{
  "norm_place": "pre",
  "norm_eps": 1e-05,
  "qk_norm": false,
  "bias": "qkv",
  "parallel_block": false,
  "optimizer": "adamw",
  "decay_shape": "cos",
  "seq_len": 256,
  "train_tokens": 542400000,
  "dataset": "wikipedia_en"
}
Each number is 128 + 24 x the weight over its row's rms, rounded and kept within 0 to 255. Layers, rows and columns count from 0. Numbers have three digits each. The size before them is the row's rms in percent of the matrix's.

# v: layer 13 attention value, 320x320, rms 0.0286, rows 106-127, columns 160-319
# o: layer 13 attention output (transposed), 320x320, rms 0.0721, rows 106-127, columns 160-319
# q: layer 13 attention query, 320x320, rms 0.0354, rows 128-148, columns 160-319
# k: layer 13 attention key, 320x320, rms 0.0327, rows 128-147, columns 160-319
v106 098:133137127079091087175114174140149146100131140154157101099165123116179092116134112091160127139180132130106143160097135132180132121141159161124147131121136159155119148121131091155094140093125149109149130121112128101144135138135145179157159095101106121151134114083142101110121118116108119117159131110158134119155134127147124144159119161097122123120137185124144119165131134088111147133134170114148098134156104125165126140107150128151137100132160130139127120130096144129171132119112117
o106 092:112112124166154110110146105113112051117105071118104167148117116118149165089122119180106141112070137109146156127168107127135139091151139121101082113122175083104102089139128155122136112163154149125133133087113139118126116098146135102130144120135148117120161137168134120140121155146123122120138154136106119133137141158155076105117145155127126132106170124131126076121119148175140103100135075145115152113108100140125124131108120094121165158134115152159138129112121137126118133144134129
v107 081:144073153112129085133086103177127114155133119068125115090125111117146113110123128150152104135176200147140135102109170144164107144098116089086159138172142159132137136131100147156127086155145146151164112109099144126172127155162143095143173128126127108117109103106144125073138140108127110076126098141076157105118118151149144112179137099109094130122131111114149141153114120108156161138113105114167109119146143092139121122168147111132082116155124091122139150136126164116111129105136117
o107 077:115162097128139089103139151070108135107114132172138092161127121163099160130125149138126131091109078115104108094110098115118138129118131142138079117088112094108142121120141150118114148137159135151139109127125095143102096081121108177114134106136112137139167139092127126140129102139120149161151145103135109145129094136111099161126144150156198127099141159097108117127122159077107131134125117110117130099114140196110115124085170165146120144115179170111135124104079114125126130119087154
v108 092:132130136132128110099138093131174105128153144102128119135142153129166149103122127096183146093123105118102111126105094118108106160149123134161144142129139137146075145134125161132137142101116109188112170150128143153120129189110085161076171115097177133108115102138148142120128125169122120152098136159090149111102106130188117106142132131146133166117135080142132085147115174130128109119151156151073128158154120139111127114131187117137109115083116120059136125138124080118078149137168129
o108 087:114144173130156147120132140119122148112124138159147084112079137094131134122137149145130156113105135147145172143144169138171160113169145111117125158104156114115151162096102112141086075148135131135115147129115111109126134088120150157189093107120146156120125183126129100166163127114117150104071083130123130089149104137062113137123138112130125104128116176132153134151106118121139124170155072127148146110104107145148134139115122135108143115148080120105135125162096146120153125126113135
v109 095:095140098144132136092131175122106138067156092104157118057161124109098089095113137126091117156139127138156184136135180163144116153139192108092146129123119123138143112100142119154133076132141117153137154143116080168117080150130126123123102140135122102128165142131133154134116140106104134085169138128088140102143118144141098156128141104110126115125132146136137155135126133127099110132148104102141185122115138146119128119168124124106114129113154143141134153113177152142148174178154124
o109 092:138147135089117080171132086110147148131129123132137163177134128139154123146182118148168109166095129104147160115102127091147138116130077129117080141115110162122143118139137118100066136139147160098137125120107126081136130089135098159135164136143160155164113109130116099113109132110157127141140119157165115113126114104129146100125128121148150093132126166121097106153146162150149142104132127120171096130130109135147096150100133121152148115145128132099141153115060081150043110096114144
v110 093:129093171148144104117133129160123137107191084095132106125114138142137114124151126118114111127114128114131110174147149105147097105183146136146099110180094084171111063084116152130120154129148101134125156091136098151140138141101115090102078096124140127161124124096160153130129112146121159097121148138141124128107108113170110175136105123064155138167133120113140127155126149103120098146117112113086150132161128143142113101168111106116106123138075142127170082104148104130108147131125175
o110 090:127128137143116168098131115124162149138086142163168128144143129109146149110105160129187130128154124128146124122101146122115154174123097133140121135087073154121166136187113122112088084134121146120168126114136173120088112115151121144140146132138127136099095106139083121091120127055079122111113128136152130141129099169115145093139174113193106134136114151150135114112143124146128127097179132132177116099146117144090107168119114122164145124110108132134106185133114150162111161155126100
v111 093:171123096131136146160119141106106134109147141146163124124152149140116144131115087152124147137097113115135128121186127142159149141122158097127094129098180158141135154155136132116130167181112148126142112124097138139106153095135134113127156119164126153139113127140098122107125141124130138116135151133149147135143137122131088137150144111148175115137146090157092117116130130123092107101148148156142103081137133108176169112154103177093143106114150098130125139144106122124115100151150118
o111 091:108160088110107140138119142157096145139161127113092093127101110138108103168114131173147147111138122139138141135077127142131164116117150135128182111113120110115090169120149141150140100115146126138141152131182094103134117159108170138148121136091115112107175132132126117143138143156117103149139126113092139104173178111171129121129143145122131115128125134090140158123142116117138111147111155158127118132131099123079134127110146127152139118159131132112122111093143113095116120096117142
v112 089:074097124122143133128116120127149187123160119131115138156133154142126130094132206094122119134098120130098155139119110110112140101109165142123108127136123144123140091120131111125135136122138111102100141158113102134098123152109108126106125122112179099161140150096155094160140114094112192154195132121148079123140090128127113161124137131111160116151104114140128145130154144174144146141155134118090102111107082135163112144122056119108131126134116150143149138080141124156111147148113131
o112 084:162161183124085146124118093146125128161111123128121147139107104116161100132145127105122092166124153106155071149132135144089107149126106098107110127104108162128138104137160116133103150123129126080151122111142165139143136129164110141086140153175102156160103108150121170106109137109100079121111151160144161115128149180139167103124119109176100114127134154092132102074169116135124104131113131115180127141153187171147080117138136120132149119114140109156126109168135143137102106106160117
v113 082:127086139148109133110097113174116179135131123136109186152146115163126111146141148139102071108130144112129145148122142115156114129154138164170111091181119084140135104074089167144131120149126152179107147126116118128162158098158120117146105160122145111116091147096135129144144126137118158143098129161131154127118142117127159093148154136098124093126107130131093170105104110111149165141081134187098133148132125091155106148118167089161087130156115134097141140147087129116097142116117133
o113 080:124126166129123152116115132116151122100116144126185120135118140119107174124111116116156147076158117163150077130106100132100143145124092106090180146120130148134096114176176127108109146128141147118123093127129131140122142137130147146104111134171147115164147106139130125072093114136104108121136142117120098144169089142147170164141136170115108176103157118115119085170103140148111099134168150080093124101126186125127155106131144149117146128108123116134162129157129140155194156171122138
v114 089:116102107107136097150144136157130130127131139145145122094142146161134115144105174107080118145132170135143179124187110107151129135128139048126096133097121090116126132100184104085111146149147143093115148125141104126103111155132169140131136069163105127161149125108136152136100121139098102143104186099113138130119114142170065153160126140157127150122137096098155077112132097080089143147141164130108093118141135103108132119135091095151199137124154153117144135150159137102139164190125148
o114 087:126124126130120142124123121120101133167154121123120098157125108152121119120137128141159112123120130134101130096107127133117141080163116150129119076136127184157092115115137167142119094096137082133093117123118152116150091107131152140126176138102123100117120134147118156105116152169102110140151136150150125186096105147136137135127074128120135117131090140133114159133125139163112118166120125088136159149126104164116088137118176168125069118119141109153123161100109109141137124081124134
v115 096:122136127168163125085173135110139124114178103089121119121124170129167117094112132107174154099155119142168117107161153131085164123132121163094129151109120164120170153134139114096143106119145038125086161150120155152145128166064110126083087118121152131121160133151114152116107149121151139071115164129132129103134130129140157146150083129142095131128132141144105104140125153120103126138167126112108171148113172144130154120139143120154107107129146124153134133185143122150115139116170105
o115 094:150133164128100075114106130143159121138128152135170127148135118135151092161158109101106130152110109114126148173088114133125145163154147099141117193146113110108144132116130125173069106176094162152170115104110144129090126108181110148184146146097164152115098116109125152136154085126116128156144084114133112109116103110098126112110178116101125108128105146113138115138113159132160115089131097100169118143096088149165091150153154132136128142122123117101150132114163119101104124108117160
v116 087:115149119162130150166183133108121156145147101140166148108147136123112121131137178172118157135096069127096163128166108135090102102158149072104135135119139100148108106155158132115113161132139147139157173137155090168138128118109114100087115109149153160136107147119163139145113108135109158122134193126141080123111092134164081120120103141128149127134134092132144172144143115087137126115105129137107114105095101127122131145147116132140147119093093161142156141134113080148130125153135157
o116 082:136123135145108116107106108136144156113118143108117133133126111133141129106107101119201128169148143123190141136094148129160174155128098174152142122117142163126128157126109159152151136149106108143132103111149146090138127151133122142111151164124133126120112097135125080096090128108132153139140111167134158151108183141125184083105165082147152143112117124172141135130151097166150143107130123105176139172162135115134136109091165089175107106143112124137138130100143116104119085136113103
v117 093:143095152108145160101093149136128083085066113146111133114136138121128120112115095141140098107125150120158169149108117131103063134120108140116124140106132095116111149084133122098126126151172107123105083152093135150155132132176159157100128128128127143165119130153121115136121148110133127113117133145122126152141147150099126166127149113139125128173132132118164168126123099128104089123104157137118097146116112095103086133084179120138101129135115167102121140122197158137126105135134136
o117 093:141158115109132110133153136118102167134121124137159137160113147150152144110139128158099114159127179116138113106140160094132120081125135098148109098146131163109122111141123131100108131123111115129111106156153106129150121120097118132124114119117123140135133132155134163126116096110133130124145138094107156117152080145137133119135089121090129154118091151150120114170123087179152108160112118139123126125101140112126150110146146136097099078130123106137093099104052111140132173121158146
v118 094:152081161157121103177117084137111167101123120101111125187147120132101163134113127090122107146096136132099047148121114143177091112081107114158130123138124158126136152145107147165152129126110135152129068109101117108091167148125085133114118157122133093136137154092125074141162078178142143174142095152107140140127115119116122134090124116160167171136146127129143110109118125154169126113098147143116105123100157097134150142150145104135145124107128113110131128141112171122115132103153136
o118 092:132152081122126143114154156157116125140126104111147135118100133121108116119092145131108138082135102164111102089139105168104111125134127137113163137126158066108133126127161108106129152067170095146171166119139156121122146112119186146120148087168074137137131116168117102134177148088105116107088166101128117131143141093134169120143121111106142143090127153131116109121119099108134087131102136134132133126152154191124106142118116120122112157215130169152154091122143143130132115119141105
v119 102:085136142134117125112161140151135169159146123158114135149118127102169104161152121136107155177147149145121096173105154131128139097125123124139152094132124154142162137115131109129101166093155141127121148103149178101131158122136157121112129098124122122128097138105162106088123112141112120083170116117148144132113164132155150146138143134110136100113107159145123085153141122136105082107112155102163152182139117145099109124103148160110109160159166148144113111171133093139164086099092072
o119 099:182094107161133112140113096130131093101116114120113125097120107136132102067063104097164075113114103136110122095152132115148128146155141165159104172169130074105128130157116133184155105115106153122201097104111148129112115129167115145146128112085116109090135116147103097144133164168125114151114144100124148136175120169126103140101130120135103148159181114172128133102118152141157139110119118140097145088119185126157125122158118106082138123101149168152101190114155147119126156161138159
v120 093:164106130136119121179085125131126163099123157136151108162159124105165116166156108133117083117132120107127138116153107105135155132127118127122083114125151117142136120169117119104141118176109153148128193138102083120120134052127143090155154120123123114117126122109099131117109138129148181113097160126142107152114118123157130148106100118115165172165151114157085122114128146086097156137135168137084100128115146158102133137164157123127152126114084137127153133146095139095127093151112134
o120 095:105101125138121169108131145139151120138131121131096112111124127170084153086093162118154146098175138159155137119091109109092171122107100098108168148106101138169129110099142162123120149127141098150118059128157150096174125170144116141132122159148155119129124127139151135098188111115099128142142137113148138127113136141119152133145133150112126139110106088111141145153111096185116112106116137126143114101113118058124135105115124139142115144097143144187119110119133150125137154120123088
v121 089:172096150182148085129138089181113092154144120131154101132142164168132126107129116118166177142117160144065125089153164127100112166091101134133138143111150158140126140153114107100148107163119116130119085115144160188112139154150127114143181156110146130110093126175085161081139132090143089116112117124134151113118150117133109126139122089169104114120112080144089122088112115143132124129195140132119127124156146108111143120143077144086129153127135110151153138094111107111125105107125098
o121 086:132149096119119108128165165117134125144128140131120090136139120089135125136115107104122160146143080106127129116092105098168117156112172147142102097098114104120157158110106133156153159075106098141142161124113118117112123150107126130169117138124140133144152121091121148140148130152126155125110091097111085105168107104121124126135179145094190106125181172121157157111110173097140130107136150159138131117139108128117165165133162151163119132101159158104154127188108173141139122111129145
v122 090:130140129153175108102101128100102103128128126109107118145119146121126128146131116156139093153137142070166101132113176148172140152135122138138162193160081106093137136100101145118124104086148085086141161105145134132111116126129122162155073128133121093094151110107105166113155174118153130092112124156136133167115116118108145147144137114132159114123140152145186099158109154150072151115148142113183136137133134161124108151153176132099081119130134099132152112131099108153102093075150124
o122 087:174092116120121107123155146183160093124129182123121152104140118118131133154141141138112124124114110165100112093097113132109083128112120130127102105101120129128139139180128095110100133161111157168135111154074106159134134111131133119105142132110132146169132157139121137139112125090133116135165133086150102104156067062119116137146102147113116121114136171089099129119096160114158156076131092103122116113109162113111106134127124113163188129133175149103107142128146120109137194155091195
v123 096:143118123099154150138117144159128120118108161126147105123095100141151117125114087095130093147118171134128138100173086134153089157147102132146137111193138099121092049155102124157092165122132113098134051101126121129110089163168125155180129153130123137122122122090152175118127157143120129149139123163106160171136110136137160165121159082098116133141128130103122094126112127081125136146100102113155113112101098122116118120141160140148126160185118123108159129097152108131133132128123176
o123 091:094116137129105128127129106096119148126113077136102149110136135139105159117127162148100133129175123106100146147134158125124131091126133124126116080085120149113151111136132132112124103144143143138099168139117109131124130102102127090069124104161095116123172120133093106162131096120108144090113115099165149107129128127120075097116063144130140118147108120160138156162126136153105118178155155140111123140161153163115133135125123141080119122104136088112093147181059117166145155133161112
v124 091:131138135166102108165113115120121114141151119085164137176099077094084110138155099156152089116182111148092104149146150112077149114115112113085195114126128055150143096130093110143094128129106133116115142140099111097138147121131144106150120137156135124166105134128162099176110112115141111118085121127116086131134170149169149140117119174114108159117142174118118143126133159106157101115115105090124100129118117134144127157140092143119115088129093162100100112121154089108125109128116140
o124 086:126117166116158113115128141138118120109090125168103150119154173166121115073084157099107157122105133111133080121120119164165095139106109139171100152117119155134139135142135148110175143129130139133138134075161181145108123129166072143107123163106107119093118115143151130076146145145140138157126159100100142146089118182107106154150105089165142121142107076131154131140122119145119146128116134140124131113129145112164153088126110096130142163130100127169124104116139141132124129120123113
v125 089:131131187130110071118153082134139124155125084120099124134162105133140113113163080111122148118113099142149120160152196132151118124108133140125145099098122146129106162134161131088160153111132117152095123163121130161106113072104137138110088121148122158166129150138126125142152090150130122128142137114121153156130184122102117134120106113198136118110162119118139156113150136150141115127099116112124138094091142107141112104166100174140157121127138137177113073140147125151167133130141128
o125 088:174108083147129118131131167094139128124152156126117152149112122153136146136105124134151106136109146125150147082097098142146149166130145139155107186147136099124126123126083086130140128093107132126188141133138132114089115170167116109143118150135117085103133114131131101126078128082130146149112118129125114139115123121137116122170143113112130123134108166129134099136137119121092117138132154162112123144154059101115128153100110100139120139128138154091153176091162141111146090120143099
v126 096:153127115127127145172127115183090137098127115104146122151169141132153109114084101123122120177134112123133111107154081147095142110146123096137110126092132086119149133173123121158115137109108133060119100095117123095148104160112141114106180109126124102099094153100127125099107120120170130096097131143105096129131098131131155143077119096152113187128128158115135120163123137106112135152116170106163140102101086152111180144161140112157150136131119182121109101154113152141166155147083123
o126 098:095124116124131104123126138099145138145110123153107136096118140136112128135129079120103100123147127130149103154140116123092140115078130145151137118112142129122141116146097090116175168129159076166129124119137117142119148103117085095109115159142120142103104089110167139120149117135116155139143144111148138108118155072110108127153135145120178102125137080140119128097110123151176154090103111133133105076144164154137132164140134145126101163135136092151136160115123108149073138087157106
v127 084:068110098160115099147149088137145145143162091130144132097139170153100096138120151145125122118120107120154123132140077077105145075160126102110128118125089151161094144163158183083119159112133103103116172167140117161126147118121145115109124085144162114083124133114111123138138153115167152146133175123147131112110078134162112141150124136160113164138140113145140140167163137136117127119159152146075144130106178150145159119166067146115164133085125191128083141110082114139127129167122120
o127 081:148122153117091149105098137137145158126125119098138114164131087129131132120099085108168151144124139133120162131074139167128138162133137145144139134107173139125177064123114096134122112136127080143142122075131143107111124141124081144133133165124153099129112108141129116086153124131127134117145100121098118161132179121097175085126184093105149085116121126131119116073123104125140130131090139112174121146158120096155116137114164105147152142114147112119156139152167116107138100106096135
q128 086:127076098102111103138121115157096158113122119122148121109105100160137155122094121123145194172142150084095125149138139088159103149099132107161152101135089156161147159132115121128136175130127106107128139122158140097126097112106084113131148108143086164093166091143150151116125104139132133137120168078138132176134115162103124169106159133127123125148117145114103104178137110122127161112144130094116127099137100139086116064150102142149068150126131115141150087158113111138141123137129122
k128 084:109117120162120127153112146105100133137123100120094098097107115117147149155173126134145127170117092109133138162134140110131138131184147130147115111162153125145143124117111128111144111185096106106107147126099144111083135124129126138116125086168118153130111131183101121148172118123137183156145121100150126099046149157119094136134084096114091120156116142135108154136138086122122138095158160107116101117079123090118137110110107111141128126127145134148120144118164136160177121135160077
q129 096:092131132133084103113182101113176123115130146122144138120140124146109098137182118121109111131123142115122120114130100119129147157138124147163147141124125149136125147108122123104116131158176128104126099093179143139117130094103134132140120097120157105126146119112133123134115121065096159170156175144086120140124105120149123141135168152091189125082141118074074131133126121136136138190121138152160118115164118167129127131134135141171140136150119142088098142101143128118159099212131149
k129 100:091157145148122117144107131082137109112119145138149158109127154142158150131189137117094138137125189086118116110111154108125110131132153110144130132114107093147122139087142117123070123165135131154106118137163177116080171109130123119155119147096111123116108121135162124153073093158159095108138141120114116144123109115157146130110101159144162144130132122128146121174139121155108107142138133128076098169162127122109155123156125121166133145170096162125114123110103172090092112146125161
q130 095:111141126147118171127151136183108114142108147123128133193135148148119107106121139190156123057130110147175148139118137161094106109129107107073130091094153126110138124099141094093120114133092094138157144145118149178097136168143141139139119163149113118163085116127125114117115123129159097146121088158149110112137151107121106109162057150134104121176178148152158107121108121116127146104115117131117096164116136093167115170148111159096182101108127138131111186107076145156109151113137112
k130 087:126122097162134143139104127121154160113142133108124134150132083159103120092143126170154113115142164148139121103170137136144129121094092128092141115149110144115123112124117119117178130156168106115160093110145152125190135144148121153140145137124107144097167089130176183138114119094159113168121134141081123131196128097132141104126087132132156137103167095173157139121124127110117127170133118113118177138125106154095128104132138119128131148129138090117121155125139103147127138134167126
q131 085:109106101086080135158118111117160136107161171132150093150133115123158105163101112128121092130131133116131135130114153085104129146129125171156112158128122117123148095146084077144112074100174112119118120122139126081133104105106144156091108183136143135155127178117150128173097130135081143121137153153134093139162103113124117118155150095127141178121131120086092137158077171144166149125122137109112121137156132131106111173093160149189117133121130145103128116121122148072142129104134116
k131 086:111161122150108142149110124105138121097117125103145161132131129130121084119096140157122114143142141117115121103134112134112116137101132116102096160173080134082165122131166130115116107109141165171103134106165114117136131092110122099171158162116126086099096182093134140159084131148158066127106129126130153132177082125147132078133115127151156166109123099117170140140135164178124112158109168108131120130120128154103163160155116123161088129140119179133147102089128127125057145102132161
q132 088:119120139083130135133121102138155146139149095136103137133143127108170110081114129150144154156137121149122144148159144154128115130114136088113153105154114108178093147104103142158114111120114124098148104113133142106106132145155110120118107132127120102130159095174093065136102103166138095134085105083123149099103126169118153146143115116109115140154108133112156129117166128152112085078134157133127122093090122102144133094146159120171111135120121173144138118146120106182117129135094197
k132 085:114101145120128140137133098090067166168137092131111124162113134139165169112093128126147102152110096140141130137137132130100182112104120154150157109140150137147117106134108121148138131114116121110129135150110124111117131141130116155095131087139123129142123138150122110107146119153125161186146112137154108105073163162148131154128138095107074104163151143095076157118120131110144111102102115154120131135110123088166099132115131116085125108102141123128118152160154159128132136153127087
q133 095:137122129163111123117109116118126106098155149094107107108117128104138090150094151088141128154146182109126065114149118117155118145118142133133142144108152125135114138137078112136153141121119131141139109106108127101091169143119111123123137147154136155206167104169117139125137089167156156124094102148118089099119160132132124110128121123111105173111200098129101124154133116151118112132096123144188109142114134137148125126138131097124104092106149095143132126134134129148120094082138095
k133 099:154078122103091093104146149138136163143135115153107119121118116118142150131110107091124130138139109146133093143146158132144193082093087147145157111108124106104129115121105089116120100128124150104126134112132098163147138127129154163103080154123142152160152118155096107081143094111093138191172170147111123124079178115122141103105080128135112102134148128137100144096138146184130116109141114153156148102091108123163104159105118160107182144122155127126110104129171154145159163130118067
q134 102:131135134154104128120150105148147130186088184108148136155123139122122127079122096152175109135102124141131068128146155113094130110169161105128124097125134117138115095100117117125153106157135129138153111099183162163123164126120099150100138162082103122149119136110114147139089085121129132157142086120113087095092088128156124102107103103135165133119151122123110109120127160123110115076139148097159121164132124169184115145120167149180131152150185120120113173091111148149130145154143118
k134 104:141110114170132114145123142087125154139124102116101120157165112151137131135137160156130079121125150119177146129150120134113154143118152131146121065146115118098115107175080146116117133119097107176144127133147128145193146166155100137121146148076097126103125121095137109146142103128125107176106133118175133103080112097117138096102179134162107162092107121111124099120117094110113136117127114132117113163133119121089097158134131113156122138161141134106105152132120126118083115154156125
q135 088:136142143139112137169110157113128131146147161114120125096108113099105105138087157165112143106114166121110139105130117124103159113132117125098153124135112126122119110119099080151121084122146116168118120152123076101121126154131152124122112194139133141156089181121167116143136150154128101122084116164115147075141140103109121153148088122163094182153132141112138134118088103125151115113117127116140141151154163116159140134141136126100164112102125118121092109101118129113082118117124082
k135 090:145140113158104120120123129129167139115123148120121130171143130161077078097067128153125141115177146127097117087128122154141106166124117122091118170164075164107150138117147113119171132107172120156120089099134097158142121111124139089138114152094147150167144176126136174142160126138134109141125140164132153121198113130113141090157089130118146155108114097125160141129116164142156131138131110097134145146105130185129141116138104144114110179135150132131146100120151100120126134120148160
q136 093:092125123143084141123138125147166087092152076152127139165164159131157078118172131097109103090168074131147154133147099156142164117142095116125138157112153118076099141117142107083128101142145135133110118147098151143124144102128137126143107116111152121165136099121130132122118139095141117143148138165095154136158117126130122164178132149126111139095122095135109150117156119146087144179113112114095130130151147150120138130144134125134147102131089134133090168110131097143124108160102193
k136 093:100158131124115148124128121099153101104123113140136118128121150151144133099162149101164168148128149152097132085125169118163119118073089136096141174094159106142120139124137122131119146138140118116102128125127139137066165159109145147142092135135172130140147113097203158114070108136163092076132159146084129154187143149157144163132140175121174117133143140131120117153143118145113089147111143100116134123138119140092102123132137101147133132121110109143106098099098107089098140085118160
q137 080:127101173122131131152117173152129109154137127155089121161145131140175189149102122111152134145146104153094147141145174099153144133133094108120145141126121132163175070153130151136095152142071117133128153126137141071121115116116152138137128102178092130093123086109119123097142154161124144125139164093120142175138138155084122147117124117138115110137096175143095127119157138130132165097143127133095115109078091124125135136145112117120102122115131130169099082164106114119106136085102154
k137 074:123121134099109088140113138152086141198081137141115111125135121116105112158105109085173128117077056109131120163138135100130134134120110136161129104152161124162140133147110128151123151121129135079153130159076130139148120149140119117110117112176147142165170146150096109119137153124093154160132147144160092144075145165107116161160143108125111110133147140104150133090156125098139100109138141116125116114120172101134104139098126121107124088112123156174115141105167147133165130108129080
q138 103:136106108121161110140163101115139131148090127124131123123138140154120152108082091120141132167107102111152133146131108120146158121118116140134162128118183119124117080130167088131140135132138119133128171131123127106132114101115098162103123069091118128078121148127178135153146134088143110145128123105157208112159117142132101133134166130157154097117126116129087145119125134146137181132141149106140151139121122155112099095071063132123125168112112162133141114132111127150129183097142123
k138 096:154108127154118114171150098150090123166104145092144166096112111104162114152098142132129139134108130060114144194126080107155163169159150120153133119124146133122120145120115102158146110120130131084084177126078129135112098139146109099137143110109125129160119137137121089126133167111127172115140130138140130115065128164130117127130156123119101155167101115126096101104103130097138146118152135078124129106145180095116099133142099117113112103156134140143124117101075144113146149114140071
q139 102:141083128102135098128147136107190109111148123105153143139178145120154083132123145147120134113174131143122151154104109124094122134122109132119119168110116128149110128142077102118129100102124120146090128129124087091136117170150130109116110100142156118118095169085161113093161174114121131131139162163112184109163114115119135115153117099134139133152125169089124097117130116127146158149157170149152176145137175120137148136181124116119122151097121165095115084165169162086119136116117142
k139 102:147140152104148144154143098109154086128123172155129117120142130125114151099048098132127142094132120128086145124111107118119117175111174144122129173124146127145111114124147138126152110095157104117081115109133127126111125138124154123163110158136140131163110205123143153088151141106157142097140090154123149134184105190139126130150113089127129164144112132066114139117122168108169116123159126128121117148123111122132138153106114107139101131100127166148080097138089159088128135114105141
q140 105:128139094141135104130179103065199144123136125094134113069100114123122083136085124094104122178113150089132115121169084105162174130107141108122130192129122141115097142111135094095161071129145145127120117112177095107122132138114134149102143125117152144133141161163139115142141117099108167115130114104131142090114118125179132134128148145150147153081114087142146138106116102189109167154137128130175123159151107136141115126089108112137133154106145113099153122125122134112118140125174098
k140 111:117112100141109139142115106093172123086149111130159122127106132145143106131091129154119156139145151152095114131145103143149171148119136090136140157097131119116117124136128122115111043137153104131109107122129114113097166119132149118144112117125145113145107146117137139083121137135108139117133137155100140126090117134144136112121130146116117178102112087124113110148113132166144152109146139139120119113133124146092130117162148146140144143146127160125163083122140175109098138101139161
q141 101:145143123146173107120201099087131102117107155075125146107118169148090074117154103117122103148127116138152109146130068154109116123133152121161124125123149124125089144103131124105140169159160126136119143142135106164135160133114121140132169088074153128134134097129131076116154103054143152168110123130121192082092145100146114115097161159096158095111153115120134122137128129139159117159154113148184159173150119134135130099134099142096123129138149176105145165137156122175134138138148126
k141 094:145098162122151115112163116156100115152150134136140154104153117131157137134124145155130130116106149078147113155111125105143171155135174125138148115069145112128091128129094075132113140126116112101140137135103105137114149122167108132121135127103137167151107117138103094076128107153102167121169119160103129115073131142150133134140113128140111145160155113110076096130100151096147123080127114140140078113150117103137139129163134167109140121136142112100127123156084159123140114160086104
q142 085:089141126157105137124137115117158143116134149126150144148133138114098076147165131149115089116113124118165088144100106134083115168137125137133118155089142127112087182096118082139148109120164140130117089133135102148140121134141119127141085130118176130136120118097134129128124096097116174144154121185117105114138114097157141108140136138122184156137170120100122121166091129109094093158108137162157146158158157147142122159173130148133141118126137159089122167095143170100146086144163117
k142 075:141150118144125142155128117093172097098156123130136147128149152147108135109156130181108116143131160135124110085121126133102100113095148114093135138138123140101128156102141149116141122145143131169128096116163135134153161121135151117149113169101090114089106100102138159128105080119168070131132138123089172084204101102166164119130087176143165157095118136129150137161129138147120125185123097146109131161131102158134171130159141146189124155129130128117120088129113121110088135147125151
q143 100:115150089100175124112136116058143151110118143107105106114106129093126109120088091124134135167118171099111114140137098122130120185104144105149155118139097145139097129090154128127127154086148117107117185135140086104127122144117089165114169106094104164139122165153153118121113082114093100117098068098131160100098133140177140143088166151166133183139094144123115135126126125135100133095128147098163118138133133111129116112114105128144104156098119146124181135160151142142130139141159113
k143 096:150118138137127130119122113123119142134161115088153152149137112106177128119136145131129107141124136076150137120131098128078172152167160106138155101114114111114093135148118121115147092095120100122091135160110095138133159101123105118140169087179135113149087126138085099108114135137130169146120122145086143076072130165141124128121157101161107164156070103102118130112119130104152155067138112141098107128092164103134146132126088123110119137111137147132148120122109155115139157131123107
q144 083:163088134124152157129138118166131112166110138145119102147153145121156170113096072089150121115126080150150114157150155105126146104141098130117173129114137113174128089200138115115124089148089112139137144100131120113120142128110110140100109140122120108092148099115148062136123123131114141123138148127153142138141165148078131082121132106136134119120135141110108125070195146125150178109139154112167148132061084143166103145126113132125144149109169157128101132139126148150146197073088113
k144 082:136075143122114116084147127126076142174095145129126158117099092129124108155096113109165117123076103103118122167156123114125148136129122164181126089104158135157117119152080112179116115095135140088142163152112128131128120200124104139088136107155114133137133133115114092109127161108114134145130124148165114128040164137136138134110170080135091129136158140120129117134118111100135119114123125139144136122137146112107103133111124136111119115139112171187081153115138140112133124121127086
q145 097:113110162133105119123125127151112156120165130129160127141151113125177147113139158157123091135131154144141135113123150155085147119139137163140146114148134145147132089084079127180078097137150165158144096113166157108141100114110109146139110138159123105147110125140093115141113127164120081112124115163090107156130101152108159133175130088140119133116132108088112165153114151133138108133129101152099108116170125128103153129091191135155123157139155107137094097095119124126139105141092168
k145 101:129190179104124150147120122088095125160114109141132128121121129105150153136124153132111073132131134124120121120108161130107128109117121146130132135172075071177134145114163145100101152078120150175111151143145129150148102085093115131148122139111157121097131161144146140166108108177100081159139112147136106161139106133127138111136120136149131118158154140094118145119114157144125095168077134136121114155165159097130115126104109090089143138144131135101144134106121116116102115131135186
q146 085:128181118102101157113153136143113159194108138127182124103143103088114123109123110173109109070100095137114108122156129104085187103151110095107118128138113150160098127142122105137145124151093151169124114150163128167138128160108133160120102147149150104105089137081103137118108122119114105089158126142146128098118133113131152098144140132129131154159123163094139141097131137087111131110125153108152150143143122121175138161148149146167149128120167129090104125101150185104127105164146127
k146 081:111127115154147134107121124103166119103118116128135104141194188139075102115143142123109131113181121132156119076168136159112089167115158142117112136135117143126161117143132157126144148149137102157118114122176122129122150165111113142138138120090094109088158106074140152161131129131149115126106121128159168110206121095135170109109128168118126123099102115123178121168116105149142127167117125120094151172149096159119125107158140128155104163156143143140136109114138094113115094121138186
q147 100:104141153093133148143104149134093137104149097173093156137134131141156157126126167117135136090145155163113172113108150150101124151112101128116116127158136145102161147114167164135085124107121143096131151151084160134117130106158153120137126133164117132152128121124094158126088126187154051119119086099099107155131110146128132143132137137139105117158087094151145144144116129121086089118099110126035080101140147097113142096113159158140150129152094113147131113137128105127122116149119200
k147 101:114196128082137127149108131141110136125121120130133127140124154129148162082184124120136122136131100152112131107110154152132087116097083124102158144155122100115145137142155155106128173121145140148118133133106132115140093114099147148156156134152161101117164111136134137159098086178134128109114134117083103149166099104104116144151140136126170080166145143146178159094143186155103087149095134132116136128142141142141101089132135112113138116120122134124163119140157102140150136127141173
q148 097:131143099142164095128135112102111146114131149153127126074158109129101141119107126098170122164099184106111070131138123083144112091126137138163169140145119121162140184164110139126123143107163125114102112098158087149142146135123097112116132149127169139185151151152130120146126106128099162152109192143109129092125150136123116123107127088114136118139156133067118109139158100128131136121133121176179143158129111145151146120154142081122093139145132144090115126150174151134164118141109082